{
  "n_layer": 12,
  "vocab_size": 8192,
  "activation": "swiglu",
  "norm_place": "pre",
  "norm_eps": 1e-05,
  "positions": "rope",
  "rope_fraction": 1.0,
  "bias": "none",
  "extras": ["capped logits"],
  "init_std_o": 0.0,
  "init_std_down": 0.0,
  "lr_head": 0.0069,
  "decay_fraction": 0.766,
  "batch_tokens": [65536, 131072, 196608],
  "steps": 7774
}
Each number is 500 + 25 x the weight over the matrix's rms, rounded and kept within 0 to 999. Layers, rows and columns count from 0. Numbers have three digits each.

# layer 7 MLP up, 704x256, rms 0.158, rows 148-175, columns 192-223
483518496479489544524480465500457497471478478455499487505491517523471455485535507476533514486532
502497474556494471477523524461510499505482527566515460489513482471505427477496532493521507508490
517495487485490513496482468501501469488511494515502503478510497468473471477542504485495514532540
497527551481517488516503505469522472488498485502483506504500472519462509485572481510484472470497
482505511519492501480482529489490509450539427534540508508490499482539507527498524487494536482512
484447492510467478503502501457487478453520491537487512504462453542522499464526496492478475507519
478467483462521499469484554504487450540492501528547502485506480510488527479501494492522493541465
478513462464465546482491512458521486492532478501516521546489494467551454521512515446450451474520
546503516504505466479547523507510483482478512468469470472531509482526509476500496511543494497533
466511473506503523541485528512513488498546502529508480500499529515535490508522518466530466524452
503487498504485453472530505498481487504505505479480465514505493508520475513472491498494487484512
487493563511472518528456461552558492513513529520516474490496449525535518521530463463466487528505
499495497494525504503506492501487475493493513515503464507509561462522532506515520501527444498461
512498498458519510476522477494498496483476485492515538477504480508517519506498555516512495505527
468499504490484490553532518477478454491490480471518553548446520504503517465528547512441501501510
479510522525488485480492508540501500486520520522507471512451489481535499480520478571507532479510
516482513525479465506488491561488544531482483493500498474479475493511511512484501478531505526510
481487494519444518537450480555437458496530495521524512522507498458523534504477503481503511498479
486441546506479471490495546480520471551483507566488493472520507484503474499521497523496460473527
474491496520558520479495469531532510530516426463501488501514563503477480472496516445484510443498
467483471509531480491509537506535473431500497466514488507529507487487482497535507517520473484497
517509507497508507542442505464508513502496491474513502492529491425521469490483495513468509522459
470488485479485485546489519467534516498500516486530498463488443494557485491497548529489494481488
468517471464531451494535483514469489465547501522455513463489485503535492455502464532532459511515
501468477482500464509545540478472497486523495494513499522503481503533490525554493455515494491486
463489499490512487491490501429493463499526479515492512493533502515476527517494487523502483486500
473491496451492510498501519493521556478538521511498491495516498498477495507474534482515522514528
536482485487515496453455545479472487499431480481520481481502488519484516485495520475547524512471
# layer 7 MLP down (transposed), 704x256, rms 0.15, rows 148-175, columns 192-223
531514496468481540498489517493492456516491497512502467469476530493492512503523526492507496515483
497493516521484495467521498473519519560511507520495485499524503519485486489498515494495488502510
466499486491485483516549441508478495485525511488466507465482523526475496468494474472524478515514
514507483480500470469520489487520504527516518510518470468496472526464489477496542485465511479522
541529549507509499438500468540503525438535471512499554476519488485496425489513514486517527481484
502511484491513509477542469524537474503524442536486519503531495494521486457472482533513512469523
467492489504453514499484459510468443525492483513483469485491439484510488531516508512486546497483
513468506532471488538450509450486513497486473472508476502479478454502493513480490511441475504510
539498489458518514455527520516480480514508536500517474478490479447530512520475504512527464486536
498515472483481466538535545540484484512523522511500459486532505531525502542500523485545480519501
510473480520484453482564497520484497454496488503510502475486488461520454443484484487508523514513
475475538509463528506486493478535547480523547463490493507476495504497492520496494479475488533507
510496529466481525490466468554508482480474494488450485506505526535490542466492487508455491479475
495502476542546498477476505536496535495493473513486555477467494480499531471510512475490503542525
527461526519532514467495524504531500506520492507498501509501509527527487496480483506481476525486
487519496462495524473522504549524491538490513466492496507500481495486508470478491493492529494520
520475512552415474512448484522515547464467478506506465509519474498467522512499512493478512506504
483494538501482493492506488489472512493482523506518496521493482495514518503482493467452504519483
498477518490509503523516551511512459569547473502467485515526506497508498526499529465491496512483
520537508503510455501492471507497513516459515522504523457481484519502525490539530507523478501500
505445550510538485492479570515515497479511494517527500511519528471499503497487471497465530489502
492494479473492443510514494519454524537484493515484481477498529487495525497495537487498517474556
455513524456485461493475499503519468466464567501523536473551495519532504489538509449465511466466
524495488519495551502503485546475502533529496473496465512501554481494453504498504562517483472524
530490529461481494473534441545514510480456502487518464501506506484481490521544487464464497480475
514489513520524511475511474505527498526451541515522497503475467511472512495521492497497524533529
506459472463485492493461473473516507482496510495436507509508469484572480483466502492506521522507
544514505505503501507483492499504471480526471507507503510512477480523510538523508510491486482477
# layer 7 MLP gate, 704x256, rms 0.151, rows 149-175, columns 192-223
510534509512491467501486491503541518509519498519468463478528498514483484506567466506510498481536
497513500467470483494488496492467464511499502521510530486471471505511471489484491490499496503490
508521514485485509493501506504519466500469526491502522510480513469499530491488480504504510461490
505496502479499508540511517458520508522520527509528510507492489511492516488465499528525475502505
528510524494506471527516482491513518468534453483525466531462525527493478431452512489497521508524
537528492489468531511470499521449519477481492442523536496497490487457464478507505501529493487454
494527477489448477467491506518518559456485507524518505487521476477509525539482486515581465466498
515477460517445493487476476485503479498511522505468493501563484487517521488525513467508506531487
485531460476515457515491512476479490541549488543502508523478478539565508469469537483456531519521
523503508462487464427519484487504436500506485518524488453505513514510493503505499493568471499514
493521488518504472503558475530532498492526528468518459510510553527520513489495527453508547482459
468546494503482500465493522499539512485477492518526503524526489504465473514502499478541537482474
493478505519545501450488522520539514535522489506515565487498491500475519459503517479478505525510
483519476481487454519493516486521479486507540487489529518504475493477474479532474498475525499522
549498489448473513480455500459495496460513451496505523556510490489498504480511496508494495489498
504541496488515495504469453478505506494483491503429448511504488531473520518457482551495524536508
473500496549494493511489505470567522547437541517502501508467506454508485464469477490484498486437
447504503505505555520504530509512484491483478437530464544495443518502525499494475465487468478500
443475492487470503504484535543528486498526513556450499474516490516492520448494499520498463478497
485460575493521524502442480485523529499503554514489490503518505475505490471483486505512496492510
457494503459496516478527506496472480494515491521483451469522507500518464525486478497529504527479
538548489485468534489422500530482489515453491456529528462495497544505459481471487458532492490506
534499502508506523528527494503521492515511508487501508487486506500524496472501517499508504473508
466510567499510491489556449505497489484473512509506462481498523436517497485528500498455469513441
508519499498513511452481502491518539530490491513503567510474515498475485505504509493521546531528
462518519498515480442470478494511488503485448505489487509471510529451457486524453481527500494482
492523441508501477497477469494504457488489522499500487472492535520530532449479510504456537483507